python train.py --parallel_block=false --init_std_o=0.00721 --schedule="wsd" --final_lr_fraction=0.0
Each number is 128 + 32 x the weight over its row's rms, rounded and kept within 0 to 255. Layers, rows and columns count from 0. Numbers have three digits each. The size before them is the row's rms in percent of the matrix's.

# down: layer 2 MLP down (transposed), 512x128, rms 0.115, rows 265-364, columns 64-127
# up: layer 2 MLP up, 512x128, rms 0.263, rows 266-365, columns 64-127
down265 039:130077181119101135099156136160093135150137063116180151130127091097104172098146142131181137158110104075102084094144080161099108152166147097173141111141139120076162129104069093125151064168113064
up266 094:170130112138076040107082148125167132117160079095106148137084190079097103138167130131136080174081173102112086134121109137133162158200132162141097131140101095127102079152142156154122122125137137
down266 090:165131109104139109129103144118104151162128134085099103172138157108138075131129065111120088137118213129167110102115165200102095156102134104035143114117168119091118118102143204118111192094115104
up267 078:140182118154132128187103131085121124060093069158103114105116131141100136123071165189056098184123079113099149131160100117063138086110140127098168116103129131114114127124153142213113120179167087
down267 080:116106137135123137087149124151132108098143047119136110143135146166095116087116134172152079142163087156101147123164127115093146119137143139175168103117097110060125130118055080131123150161116068
up268 103:172112108137124173091171105139102128084131081116125116138154151115136104100088070165187124134119149098164122030082143121123207139134149119190134122157113190116092140095117134119186110134139193
down268 085:157125134165146142137100204160093134166085154144208148172153101147112061168142126107140154109164138100103099123117131130117123113086068153146138115147108150153086092194106145088162070099072125
up269 105:105130127118116140142167141146131132148130109130169134172082138127167105148136148159118112135054150104111167136188098140144073173177146203120162173131134093128169093114101175104098109139111102
down269 096:070152166101152166145051069118067139199108190129127047130142153081170143089145133157137110169117156085089149195109135135117090150149136099129142116115132131038152148124143137127083135110105169
up270 092:158074126170122106108197136113098178164166154114183107126155144085138139098049130040177114149097164103093162089170140122104132157192138102129126159120119183127109081118121136167156130143140067
down270 085:117090144099151118102174137098113136125127117147165153170120096097076162073136110141119158121054127096152088094156099116107102175123148100071158107176173126069140135115127116155199140120126080
up271 073:143101112151126122171140145049140154127078170101152060108093089132143148095144110155089164117115142116159092081147177112112118157158110123105140141084073180120147135169127103164126176137125132
down271 076:121128113104182129141115180166151163136128153107100093143108123134136086108099059130175134095124177121150108128071086157144112180114144083126099203132059060085130173087105069120134134148155138
up272 130:047122195113092121134098054082108199148146121101100159136128144088078117095083134086133117136140096104154146133129158085143148098150177077118150133102164141117060163098127104175140126088127120
down272 127:075177112111091141110133148144123106151089070151146119120139080124123147154187137155076131099128119140113149149108101164117158128092116145146158155075122112094132156034153130102071170076103177
up273 112:182163119130096123087144122139184155153112139104147186129134073140102142144103154176099114133080061101115143160181080060142144113196158110153135132133089123113077085106101124159145091161118052
down273 089:104097086152093137115146074112074102143124145114137136117146153103150149124141115103133128138190177173151130113086154188131134141130091168164095120038122166185132117174133145133089103100114191
up274 107:086116121100126127158116106098175136133183118131121184107152152090122153152144126138124072121062130158112101152121129135110072091142121058173108156133155174115139200106120105118110142165139159
down274 106:160101172095153115105106140079103161142108134126103118124154108164149113090165100041145198152140155112184162108113086201177151129135073111184127137170074120110120174073091088093112116110133113
up275 085:100147153097124091194181089053204146171156123154113133087076102140120147150133158133131105117090166120139136156100166125157133158146078122068111134156142144099089109134136134137159109149108168
down275 078:150144194142102114101119132113078148142123082182086093133148132103111117125115129128110131182105106163125112079092062091142142183188037081166149101158186180164141105158168105172178137159122132
up276 084:169119130107175168136126206082132087113111103124048155121143149141090080122117203115132076141179121035111136097140096177140211132118106155143105069156138113144112118081116171124155140111097095
down276 085:160115123137145198167079079088083142167179075084096111107112115120090187120153116081105111109143173092141122151129121130192121108112080088128118147117128139138162157167095130169120158112122127
up277 083:124121118202180106117185055049132116152189116140089100114134156129132085149143163069112093142158171127097073115132150089146113156150105144094115117099100166131125195161110115157108199099098147
down277 083:130188097111132099156107163161145116095087099099169116113111045088168131136094111090085101087138087133108180151188175146161168088122083099113101130156157133111174111150145124141129108184128130
up278 111:154097158192193132121059105125159119113151134125115127107152101129125126184110120122148152129085093142125144162123130139100108075188116140149133078122079124104155141123109150018157085130069126
down278 117:105173107139100117140121182155140119128079143152126092156104138100099052138152128098090166060118112101176179142143101186159164098127153080150180150140113137161132109084088081185109129169125113
up279 035:134121118201120155103164087170104098112116127135138070121118122173089170133136089140114118156174115154091171144113172162134160120131158058141139087095112117126105091180118093123150076109124156
down279 042:106125212161096131167152061211120100139161148149149130092129112124095167106122075117133108150158140140118099075117184142121146143156107129112125095106126099149101083162089134121232075098154142
up280 098:083099026141082143176106132127108113085168148091154063139069177142188122141076147137179134161137074136113089145089108103177130144073140178116109159124161115087135165082147074139190168127086129
down280 104:130139089123116134117090140112084096118141126129089183103084161153119116156087163139144125055176184089144122174113120149147109102085094119148130099123160110121131185129206115176154085109099139
up281 076:111096111109128121200084140139120116095119161150132108109107160148176121100139119095077225141082093140199142178144080153118108113119149128140102130115168099142155197110132135163135142112068120
down281 067:155122201154109100133084078075137095137165185148102143143126127137133097131101118120112121123129143073119112158176118123142122091123096122081175116100117088048144133099165107100176112135024068
up282 112:135139176150108122158088113083166180156096126122195175162142146132135080121130138171149138105121105104164123125091116139145116117107103108085190076094107114184067115104121104115086106136136063
down282 106:145123085112099120110133139073129136132140095106134109095167097065183128194136164130122142142164194104079117114131132113074128172197153139110087180112131127110116199131157160088164165100169182
up283 099:151082093149189143133090137158150070154157146116164067053159099145143147115125122116143057128112121126138121115191133125163092085133163172085112096125098125073187112153113132057107118121131122
down283 079:090151087102114113128158138119164200158160089127134135144166163134146131106100117085164181148167117052160153143067112242104138118171089142117116134135165127129114173103150149151150160115122181
up284 114:151129114101058168115144161149094104070073126174159155129141148168113098105153179158147097130132133130123082132133106120143186189098123062163101090152154059183148113156119128159143066162182115
down284 121:125083076128142116107182100131122120142159147065123170112112087140106102152107175114136114097137144174178138170048135111201162116108091151135168054103081178227118136142161108110118135118073207
up285 119:159103135144124147148078066138105158128143124139154138099134191153123160176139124182083094118122155104105140146140085106124126174069117155167170058127162099099132099133111156176075103172129134
down285 123:147170168112138122124100143228128163192083097148130147125149160151073118179160136118121109133070189139108119157103080155131131135127158120159181088059151109101153135116115114082094148087179159
up286 108:087086184135127143079165150129178208155213149131093132139119117069158100122128119080107102165152119108102128143102106139088125088163087126153151171098163104119116130116100154123113133120172116
down286 104:144115139160132154140136098119141158048075113146152173104083107159050146145121095125116115134110178122125084141148177075119160120116133107113175073164096179104110150093173143084127162085088126
up287 108:071107096122132133183086083124090104126130188107092094078090136147159167125151108118161087118159116097097162129148074118154135164160135182097099077145197095137153151121126108098198177132094062
down287 113:055121082129103212165130132087061064111065119175112137113105149166158115116120127142134118102137150062076191145161140147161174117110136131082104128119133121078140159066180129082102147108142092
up288 109:104139101093140102141152088129156128143153185108117123115084140098148090124149061168096082139120147119143053132123151146202145132122062106113095139121113129169113117158116168145137139114149125
down288 114:148126162109198135089104186124131145081147085117066082113102142115115137009105113158136158153172099150097155105137121133100134118134121115136164157148113156128167102109142116143081128186116138
up289 075:141123104193087118087187133125139136086164155115155203062107152181117098123141093103072141189111091124109127138118179117097141140144120161159158164097094199186043124111135141124132133105126131
down289 073:115127143169142105088148130122118102193155130079143120138152123130108114113121071124096127104136112109079134139067119127146152111184151111161252071082085109185163144101105077128148095164133158
up290 122:140092081209064104169120144105146117103104159183114171105104131163093082151111120112149107155124128108147082083137129129112134093110127076063057079141127127176150169159163147166162136134126143
down290 128:156160154144167216118087137144153095137131096135094124119135118115142103083156088101103155102163132143084122100104124141202077097159158103193134172134133146149095072173135153075099137101125156
up291 108:094103148182148177106162097132121129202100168084081129195172099119142086112140105106168130099135119093170152170092160107116178150118178107097144086052123112151129135110094137144147086121135200
down291 111:124167077089147147142106144123160116180120107147159064102182128127127118157109114142099108073087148180102175103134155130146124081120128100183079125108174179098160094097197126045109124131129151
up292 115:131182122212106131120124101131112152139161085070102176099106155132200157127114150102087159166089078196074112129136158116108161150117089088182148170108083143117185099141120167104171102136105109
down292 105:179118150120142131166129110065143128163161113057109166086107116067121144126179208031128174185107109185072121053143086094113120090134124054154105157102157104090170124167135137114131120167110113
up293 115:106124177091121093107129119122132144085127120090109149055081118100110074132077176185110105143139132146125173089139145105150201158149169139106187157117141106125157125183154131188076083131150098
down293 115:127153163167137139102150117113079094077071093113091187070110110068140132160063109187133180136105112154131137161132108085179189099123148109161194130130144068184140120136150169174133097138155170
up294 090:100107136122179108108139187072141139132100147120155153060084078160124139107100167172173171152139109107189153108171162127101115070130144125134079061163144142117137123133104119187078114086113108
down294 091:107112131174105145151148103201141123089134066147114168136097112160077110108124168118046094152130136180180125102138086125122118128163188148130106103167155086090158110140138116173131130121129180
up295 078:070144112146170129103136118106155092116090186086135083158100188112163183112109113129091107162115166126137113089149112116104068146155117133071119110121218133151211099145126132088144125146118104
down295 085:121111159224101118127153123150115142119080096158159104075134231128157104156143117174148166136099186133148131111082100120119100105180067096188157107087111102173141148071193127119097084121081147
up296 099:132125131083178101196162074102145120097141118160106120135126136149118172173077083128115163219129058073120124105103124086207078154098154147104148147114141114180098153175106108132162122144105109
down296 093:115153108131102098102092131123093159054139102156098167121125122088172137127086114150131149159154153121157126118139139110147133123127090145112118164136167117141186185169146109128177085145134067
up297 133:138153181137167114114172036090087171113113142070142143091143093105087077096147179194151048115153163146126110148111146131145117077114150100097108115120162125105116096167121151105098142120172116
down297 119:120122124058159109129117045131116116130109120090121109136119077128087164114141178100137139142147124194125142135127131143094122107122119089107145142116129188104159140144112077092059074172127127
up298 098:180111139178155128100174135105164141096166070109099096142116104098134128115156070114122147130123208120125056094123221177145128115155124110169113168185096139125124084145180132148179110152129095
down298 088:134175129134158121084174047110098092114135162157137131104121214224109132137127135121113079105148053092145124132149055133068119137135069073081085132099119103153198158105114124105106139111104143
up299 079:146177169162118149094142153135117100097174136097094129181056106166130072150133134202106185139121108133113115088140121086146144127112106112131117181146146129097039117120134135167099091133080143
down299 077:113120213145149154132092146146151101118142123124113089086099199121134076138104066191136128126143106142140101112166129093184139159110105085129099142092144178103067124162125105107107065117141188
up300 102:109148122187123078173186132142154153160133159041075133085095113098100078069116130092137101146095087149125133111108125157104077115069170151160101051107102123104139103150176120148118100117095108
down300 116:140127146195149137134187120130169155112103176116054124089182095086117120109096092105196084125076132155154054134104153129126094115173167165147118056111138097129156105122132101107125131143093106
up301 120:073183113123191117145131102125136192173082159078084067132071129112118105125135125153125123106156130156132180133091181151119134112098129143146125135104091167167138117046106131153161144093154166
down301 119:127139086118091092130144123127138190180133135104106122168072180121096111102077166107195078145120081116151137123134187186072120112098147091117147128148090101123089110114103113219112094088094168
up302 111:154145083141149102177120095161069141129155131116057116138136170122152136147157123120083155127131157115190096136111192077176150168143141127095084151131167144155067137105114099090138133080134136
down302 113:143100170121166128141128144140113171085147122167094217122095077118133185145209138096113171066095084134195116142103096158139076156139111073130144206124122159145112149201201102145133092112124130
up303 130:148103132078101135147093126110137144090118107144106185121156175081086073139121149130112169190115124122166120183133152155169139104174076095172099144158148166123161050136073093185132160088168128
down303 123:171171124162088124147171140107203108132130156101116147161107062114048150139120148169128148129131131063169153122139139183167096150108121044081166143093137078117102075163143113145122148119156104
up304 083:109104108128134080094156090119104137161154160056102097147100137193151121136137106137080163070143182183101122082155133128083114106164140109102083098137143133124148113155145148137076111145173000
down304 084:122122108123142110155094154137127175158096042111160125122113103139177126160120115134079142157127128150112166095162105050162127178126092123186137134089136110159117170106145098142162125169088142
up305 101:176150132082127111130139066161113141088161071150109118141094153124110122140124166154079162157177162145166115126129085148180092143105172168130073147122157115154065105112081144195119104131157097
down305 099:138133085157070126131144096184117110137142089111176091128135083144120183193136145102136157132143108104114120147166140146185108131182155123088166124092170167152073083086160134137122103187161046
up306 091:090092163130127172154167071092151151161125142134154051116154134140166161102143152118105076153112135172162153124081138126178174111108088151085168141111147163072134161067140129126057105133142121
down306 089:111115151136140141191113129185140078125114129133181116105099118155137114135090064158099165032109133116122151141160165131109164111195117066115150096115075136055053199196142181099180137094075133
up307 079:130152103156105122131082103148137066179149144081084201171109098117109135159129137167139124160071101155138127131164162119124164093042140114105114074128130108109142110128160100152124107095117101
down307 080:137122153178122113136108088125104067155151198125095130167094139169091105120096111146142147149102136143069102133141124076115151077066166083171124094143113076056125110139143082133120051051151085
up308 111:132160140113142102106091165125192154191146153155134113123074147120142089112157180116134098115116161154128103153162154086069103117186143183127184127178076111107129166127094106124169081126157134
down308 111:126159115104164133161130141120146114070181127190146191122100088093102152072129163119196135120115164183126131118206155124100128157159136142116055168142113124198099140127106107139102169086094188
up309 089:146128164125127095109143102120157137059169184163116168121120159077078117089115131167096087144138082145103176110111120129176134115152145143109207129074134105171123123117139185152052096110157117
down309 080:122165142135168114110118093140132102131134131108139134115118144141167123111140189127139176116125136066069114145076123073165173136108169094135168074136164088161132127133070070138101089169137105
up310 108:181104139136134129128133172161086153156159172130146133073152139092091137185112176144169114130070095089126135157132143116072138033135107100181109129172162130156165136142114176126102193118120172
down310 095:127140099140091125107167138080095078090104115094117196184117130143146156116102103129110095087134146203224156121111115150156116122156134121150138133102111183088117111067091124102040083181110123
up311 125:112061139173210153113147194100112142136155106093129121144106076119109190114098120124136152187148116124128113093148165118146131152140154174130076109134126147111121053165045132107180087095076184
down311 129:101092133140126141087107110172207037146147167157109138107132139146092139136131070146091151130142161137076157126122131144159144160174133152131197114073181155101130140148121078086114082095138129
up312 113:119129112113133153097177113104087146152167139159114137159119111080107143114073145090160114166085153186102098163118073111159078190079086121166135128153132199125126097139075133123133171148158091
down312 110:174087141149091134123046173175084139126167107104105127178161118149133195147133137116137128138125201144078140138130094114166130193107086160129135101098108088117131141131068095062123120135145120
up313 096:129162115164179155083148106097113131155172180131185112157123119178106118179042106137162128128147096090104084104119067165094165117088149074133141073076108128139135141134110125156114129102163107
down313 087:095137098131100160131108141133145112140136132112073130114145108132209098140185181136094124097170129170102145119204170152129106177143153183080162194110140172117144120166159192052114164121145092
up314 111:080106132148152131118120056163133143145176129114200098103097155101128137159121082087141103137118103083099136114160147140179091132075131042157116110094122100103133155071178164173126137119136184
down314 107:091156083115090162160138125114143136168104098093175125127126162134070141197092119107112117134140120166086114176126120134112072098130167117160100125110084102181153123091094121200122113183138195
up315 128:084169139170120133105096128189142137122126104142101164174130101155151171121169088113081159113091060115062132088130097143139134183085129110218103143083136095166060124101143122175155166089106112
down315 096:190095090110108136163146103088142154076118159146183091067121112124077102138105134108137113155152157139137159142125167111086168129198116157085112092155161155116134142149104078131117123168161122
up316 129:099151163201132187157094203134147173116089114102159118096101107128153165124140130122161133148100141095196101130113103137108122139046062131161082069113152141088128146091121113118153086084121119
down316 149:089117173167090122134109089132063200101119108156155114116119090169147177188168206130103134098120123148145146122141041142146120141172072138182170120134108125176133172166078112098119108154110145
up317 128:120179109109115123156139111132103105160122148106099186176100048118096106081084141130210109132090121135221134098139185167180116099094112124101135130135103096118159099134119145144134096106090143
down317 144:133151157082133087134126129143079102154154171087131137155102104115074131135113101122164156143060146128118121117199141098119155113063185080178089127117095070134114138121113105133160086099127158
up318 094:191116124155116141100088102104156121198125158165055091061130059082096135106105124095151078111152136123126097128152102129160177104136132183070145147142115111090080114142139152113162124167160172
down318 093:149143141100088128084164147150104125063093132128177150120159114164159162140099145153112172115111119142128119162165132129136130149121133108102160064124199143163166140117185161161103132161118075
up319 075:162133081108138137148107222155087150170124174101119074118104116127126121105078077177102101070140083156105103146119127137105153130156177138134153112143124085100166112107063127084138116124130091
down319 083:132079186108145115149119126139097040121150146176178192116082136159100099152143153124170211088120116103118089117133169039135131123172129112144111170101131178155144162096163150087141125106125125
up320 137:146107110143110137123108138141096131157158102139132149147083133137140105116158115119117118109067136107136149105194152115117173144133124098243151138151087151183074157115131124114145086201067090
down320 123:165152114149124141111069099062115102087107148105158113105155148105072094154075133140159148161141184100141145140136117133151133150123089163138063159126119113102103163180156105142121132061138164
up321 126:132134071196183140178137110093086133114091121130109175192127139153155100100118147200125120134078163117129145098096178163184162115129085136132136102125175127119156083114088088167139097113104084
down321 138:138183086141103090100128143133144101092175129128090159110142095186137112217200155163148095209123114109109118115115115127153211155073123115163175066150172134147118130142111062090097092131126121
up322 122:103148102133104119079090150089145100095071121130121103158099100150105155136174128151093129166147159137037157143112134156106112128106112114107106115153119086141101077116131126185128172094157093
down322 120:156131127162106098054143172128170112165077101063090135172136070140137098155097154183123060128152135121063160136098155136113121069128132185109130113139102072066110062117112097158172105145145109
up323 120:153121197123109148165098127140153146097131122163118136106175172074102138129092152133130054173088142160120110164113098122120112144151105107130144156173146188193172146122083130111078067201160187
down323 109:154077073139100139125171099136159088079065151145112145135144133139096103124160045143091120120105111124190128123158122150085104155116136146165106147108174177082152111163036120125113143122142141
up324 061:142107116136146134110158112112063108157104126125091124121136177136197095097137105113124183107132083124090116056187093136126103094193122101082148132109083116123108169158142104128135134148051128
down324 063:049146136115088147149136155127063137156110094199096208131122114104129101079180167094160089114156051134093117094207111137100143123161135114146152163097102154143115159098124152088135166074183125
up325 079:176164099106075149197109116132124170172105092155057173146123061164131136089083152151140142154124142103108077155071079104137155110127119100111140122106140075133101135141125127082113105169130158
down325 065:079171167134181069081136155130146095078113104100209080102128183107134091130152124107100118123147123144178176090129139144120125177144185144110128074182114123145136112160146193106150129097135111
up326 093:144147108106177144096105183149138177109133086151124132138104143100156165175138106152120165068174150134067120134151112168041185157111119071139092155149115135117101100132090103140110148082144115
down326 094:099133133087119123134106126064123172125173114135110033172116147152075112126140157096107116114153147097170153152116045124147123129088103099165177118116129099082132155135191127096128132211086168
up327 054:104141055167142107129140071112074154124179129092145132138190181191160132127127116137115147159108171156147045151132121181119095136131068119123142127114144168140052136148081115132155138097130123
down327 049:109098177138157071174148079136170149173214168134106071171120158080088099033137136180121163167163136143131066107143147170126114141118080142072138121079086116122158113136113065172091100156132108
up328 113:099101113154178164096160198125124128094114134124150109111078141112148156138134138085112142158089112113140125083118164120121172202183173085111093155089133099062093106137135175083206141091021127
down328 101:153125160092140068178101123127174133117102090202112122101178172129147128069068084125187180081119157151164173181178133123152146130123136166102143157133105156138074152125133118084047104042157125
up329 107:138140089128185163097104125091112100065114063144156174146128130105114143127144101134175122175075120156104174138140084167161142131140060113114153050112110151174081130184100158160113126043148109
down329 128:144090107103089112116107107127099130076099150137060104159139101100141082122116211159159155153091127125124123161149161163140187111111110048175155151091132144109121060153091155130099165146176149
up330 094:133124201152086142104077174131156184090104157094160135167062123140153113114111032108073177158111123136116150126124138077104155187109152130133106149195137102139104130085101127164207170140123126
down330 088:108130087088111020175124152074148114160144125090183178143109127179098153089172109199138133202154129060157168112140128128148116164097133134097127092142139106115118128124092079097132122121127153
up331 056:144130099232183107098130139183157122135142133121161103041114128140106130141131166161156157132141104194094170094122144163157129182127145084116121169095098102126085085167113062094099104119111142
down331 055:165126135151155104113119158120164127090122158129099040123120161120091105175166111114195162088060098133109192099150153137147096108125160112098127170125117086131088143137140095138161114100100089
up332 115:111066170130128128108161107150145123142118083128121093140141156170174102168121142113095100130130095107123161139099089107133113114165172166137090100120076109194174080122151084067132118135045127
down332 119:121149090121114139079134141128090138102130121109140159166083128146088112136093096072127096192087176140144155113152164152204119056168082106126166182134133094168099131102149105109071149124142090
up333 081:077129120168120084127149085097059126032078094106109165155107159180159117115148092163132111147126156142136130152122150137125156134132132092125123099144123158159127180104136184177100139121176130
down333 069:211107083099163177149073164130193095166148139122111078100136082104072111143106089090140147081085083163117143088158093116162139128143174149129140116126128138098161096205139137113185159152088076
up334 107:155187148105155129094152087125136188157085154163108076116109087140191149135114157124125129124144085109167125079107152087089182136067237110140096112145121156183127098191121103131134057094120114
down334 121:079065095112106164064084162042122100176106156131162050114135109126132157138119147151188073172139114127152126134129204134129161145140158118122104111085115137112089096115185097127116195147090140
up335 105:144157178153181164079102148149215065127184142159148120077069148143086126155176100081077188151118123124116139118096183174158106121083217094112131159153153120107115131076127137155109092155082102
down335 098:143141061123112126123053143122144109129177116126104138123173103126124118077114055117100181072167143140158142177066131166133159154188087109147137080126149155118095157143178140113070104160138144
up336 104:163151168155175122112087114166113158139164071129117091057142119093149069129153169085150151117128125110165143136056136115139113155146162176179195073090157121116111044051119144176161103120103108
down336 103:159166160094114170049127144142142093113166142171096152143168134125153105112139112141081122079122140092139052159104077224138137098124132128082108115089084093150095140138167127090176109124152075
up337 111:096153177101157106143121123155185113187172114104179151140101135137116123123149144134110103160107165131129116145166127124156152059168112144129147209084102091106120103097098130104120109128107147
down337 097:166110130121065135106121139143095132061073106086141153103144174127160084085151151141126106128139187134100143111139190103076156152137136155138146151123090102190131140162129091149105162206143166
up338 103:161083091170172131151183114102101086139153110081089137187167163200108166126129092155139095102134116130087074123148162117113129115087125105220118140150124129135066150117133142122117144126133085
down338 080:094196118115113145095095116096146154092147158224138137161119102130109079112168163103105136110104126089158123161171111152109112127163148148045140162128126089049157109143156128119165158126093134
up339 118:177130154162166153106102087103143181095109138155056121140174191126118094159154172121140149140116144087098113113120083127099139131152167116072171142119134105162138138132060141155094124143126128
down339 113:130135152193166100152162119119122180138139145109122143109081178128058134115148124113130178086163088071119109177127043139116103149120078120090124100143053105137108091120131154084146134139064149
up340 076:097105146157151104126164202142100132112106158138198101108169140114141071133140101176144135112129127142167080113118138167120162124159091139109104051114167166183189135167070142134136077098157141
down340 068:145090169133141118146082108106145093128122144122110090051124107161117169133115089118113125111145144101061146119167118103175115114156169156109126092112096101045171198117138068087143128124096049
up341 089:135145104181132128146117082133077128080178166136182157118122121171172151140133112128084097114106109139109146110167126087124083103070180170135125111169202129136165160090123144148077186117115104
down341 082:092116087181124175118162093102114091105216105081125134115162107133164110129109158148112160110093134182114127162127126153114137132123123099176126129071132153110108087115090161129098178102104134
up342 099:120119109104103153130166100192098175191099091080206082130134126092116159123092065097141153111135164121171080078171122093143077169137148124117101096168172109140115074156102095202124118161189139
down342 098:089072121132128180142122085092070123119151103084121175110109120180096132159177082156120124090115144156134122157156116148125113117123116149071134176134117132106153112149136148145089140166132156
up343 112:125096199132038107151126106090064180109117112118114117101143100117162197134140061114109142125140106142070153134120188118115123106124154101113141102153179125142133142106078169159136107121150169
down343 121:171146077132158111087162097131110088142114099106123162139089153101111063072143092141116116152152099153143094164087173134084125105111180134182128123221143193076093124107117165099176143097150130
up344 081:147120172101103150155125131149118102095115162155147084078111095145090202112143124122150152135106093118177073164160135062102068143162110145086143189117101097049100071118124113160186154147094109
down344 077:139129085066179174083118175132117045106091102108159168068168129149157093127088123158132083165119089164119134116159130138128153112127153120080153123142099106189105136122136096109137195150122127
up345 119:127126150120168161070178115127122114168156109120137124105127155098102071127138100101123123113080174046183134067164164148145143092128108139192125122128147120119081110087196101154134105119107145
down345 107:164109130151193153122110143114140123097075136125153140174124171114142087106110131181135162144036102094170114145147083120104164117117106152136100168095182167111142133109148121041096157040107077
up346 091:086163113163154106112107116080144103090143099137169178097124132119095113137108115168096128120174095134099105109128167175166117120051178142078052102179107079037176121109131138161124143154119149
down346 091:112109100126157084095141121075109153096137169090139097135183123146109135104170096180104119144140153187136151133109160120136127084125107130154103117151075125076091090205181148145135153184142109
up347 086:146105091201140110159127096131172147150186142106078163097105095154086085088101099123119113130110117170107130079158099145143170176112176140137142146167093163153153104132143148112060129211105146
down347 108:161134114146148125125191129155153189096149146106105165124153136105159093106099141152112101153109145128147133094079078200109123080111153085110192137120144116115085203184152140090080122155126118
up348 089:118153067148089154126132112085173147121149119120146088134133144126123148116172104135131093115126101134116113073121185113129078148118065124073113061161096170105101116128154133138184140128088123
down348 087:099158103118063129142141082111134081104119107107127141137143130107168175141158161153119074145159096143170099103154128074184200081158116122112140124096100112097148108126200147082154127142114093
up349 114:154147132146089145052095172102150178122130130129167105115129147155178158083168133061187118128153110073116138112064168101147151160157136156133121113167117126110098109092060106170101081086121167
down349 124:138165129153081131137111167123129210108130127097159166162151104161200188117196169084163112125158056113176125111146119082126155088146076132120124157161126116085125155084098086090135093100163110
up350 103:165144129136140065138062126110188152104191183134099125138137090142124079085130113130158053123143077116204145134172112165136140077130127178134141083134073139114158111112159085160098111142162160
down350 103:106133101106111124162118097157120111209125083197184112151145124114136125138100143116165089120128138078153110193136146086128052094106142114108146115154136154105099156084120153111136146178112137
up351 127:140082046154126114205099183135118122127088098102132096137084125102119135153117121137108139161118103173145158156137159176131128097114096132110066122176161150138104134154120089144133116160140154
down351 133:122079094154182085131135167149137111068114094139116125087093161168095096186094170146126120114119132196102149196043148111197087105156145132113117143071110117049155191107133187131139153083159124
up352 118:154145111119163215123094145156135169169155100107157158104099147069134064092117189156149154145144154148133153167074189178104149105137052102060112150092148116107071149076076105148105129129182138
down352 116:139162094158116148155153109108131096157092155075108103144130108174144130164087150153164143112163093152073112121140161122157102121140136167096155129102126147115126088177219153113104133084136113
up353 075:154158131166129124083074085166139159134107094139146175154099132106159086141154165091101187094127121042124114115187213127180166160105121099104112144129113074124076078143167165148116154078142098
down353 071:035094130160111098204140167142091164095158115174169091122119125136105167145108071122122105102141188152155147143109061131098142133122137167172123074118132134111137166164080126196167097146135112
up354 077:194154117165115144114137119095085142141164104131124161103152155187157069129114196181129122148141128123113154166170094158118115140165193156120113113171131151061129115114082120087105123228131102
down354 067:113097113151116121101149132127090100189135069116085107142103131171114146116169150103128141186131138121090180127144122123046103148109143147105128134189133064123166127146044110108159183091126119
up355 127:179138104083108140149079166146130125127138155134129070144146178161182141161172117115089155146080108069138095108088126130096130143138118109090066094160164161099127091131072133134218161166125112
down355 134:077062084135104151184098099160111063090113099175086119152131199106161138126148128132115106158066123139132106140131102064156128123123096110171131122123190119145138182057113131162100080157117067
up356 146:136074126029148131163115143171151122174089086108111108090108143106149163097171149108164091183101147162128142145106060122107134056137138129111142171134179115113145151105080122158158130151133145
down356 148:080167114111088151166065156089090147137080126110093112103112134111133221152163098124213173122149157118120180118153093155120098100177093095102142169116128116113176133116069119125142173162133090
up357 063:121087087178097102074097114175154157190143187102078166080130088133110117127105146147121143109082071127121173145118135070168188147119170129116120152090114180126146125173128118120105173125176131
down357 058:083132146098095110116143094110104112180174115025164116124110093184139069141058121097143134136100078132146126130138164048128120099132147126106122070119097142119188151173139104133165109090155105
up358 088:091147158105095168073107088103190157107157120168087104136097108083161113185129153162177103131113179103140104112133137133108140150120113160092115161140138156117091149114095105095136130117129120
down358 082:109130127092101083119095094131153083193115165172118119108156122128105044157149123192141107129143158111091141180131151190130121153172158125135137147130082155128120190127138134112107112118130123
up359 083:091104124123146090156164123078156132142124178148075184167073103154116077110098172095140109135088223142148091111156096090090126149175154168155105167134121178085176122091106112179160132125152110
down359 075:183118100145125140165103109213072119079082149153118097113146092179128145111103156075109056107147098224141103121111086163082111142167101122182122038095109161101103173108139105148110135151122113
up360 056:149120175146133103131143141129176173066163186176133110103081144088119117153142095119167161112139157105130088155111101171151124149128138108107116138065129148067175093125134090116152112132158152
down360 054:128110143085122095205105116175093150165131065150136112138161124146144084086086102144174155135146112170138076084181194109121105158109115122138140183163133093126175141206100130125102141182144078
up361 094:134102085101136123084133106091124141135193157094082122122150155142145150099213096170153138098122122129119109129191142114107130108124117092189100130146176132143188152103059073167154152141050121
down361 096:109140116175132144142184105114107127024131175140165133109101163142073128103135102115105095141161189155160157133200158156119157138160127142083122142142109163087148163131109102066129125148177098
up362 047:150065135122150154154147109154156150144158094120121093113178113148062117118101123153117192103145112109057111110130102199134066102220160077129123053064149126168151078147066108102196133088125207
down362 044:155120197131132151119161073113164139142143107159195118078134113123106156102085113132113152170191137128069119096092179132096160135150128137150115100135096134120159106115052081084182090118113160
up363 093:198168117177056120147127134170136134120192127101116153166100107131121107076078070201087159143107104127109106127139103143103185137132139104078060101132126101120152145196091088135167140145091183
down363 097:076130123097120129084157125082114143153085114079155136116154161167147118081098160135157169098127059110168119113157173089116110098126112143113110181157199144069163111139132157145079085083119173
up364 104:168116108092131150135139150081112114135102193098123119164120097082198090106121138149186103120118088086133092067209167070152147124112142115123117191161084130117093184119094149129088125164084117
down364 099:120151140093064107136147141128143162145117103131105161135161174071073154149145112158108070093100100150160095147116089145134177077164107130117178144120165103098111118133099084102140073055216103
up365 088:090180128158098132107148119145108100132115146063177134154099165161162171129116090158090170093094119109120158096161147113108140158115102147130064079163167137129139110155112135136159124046100080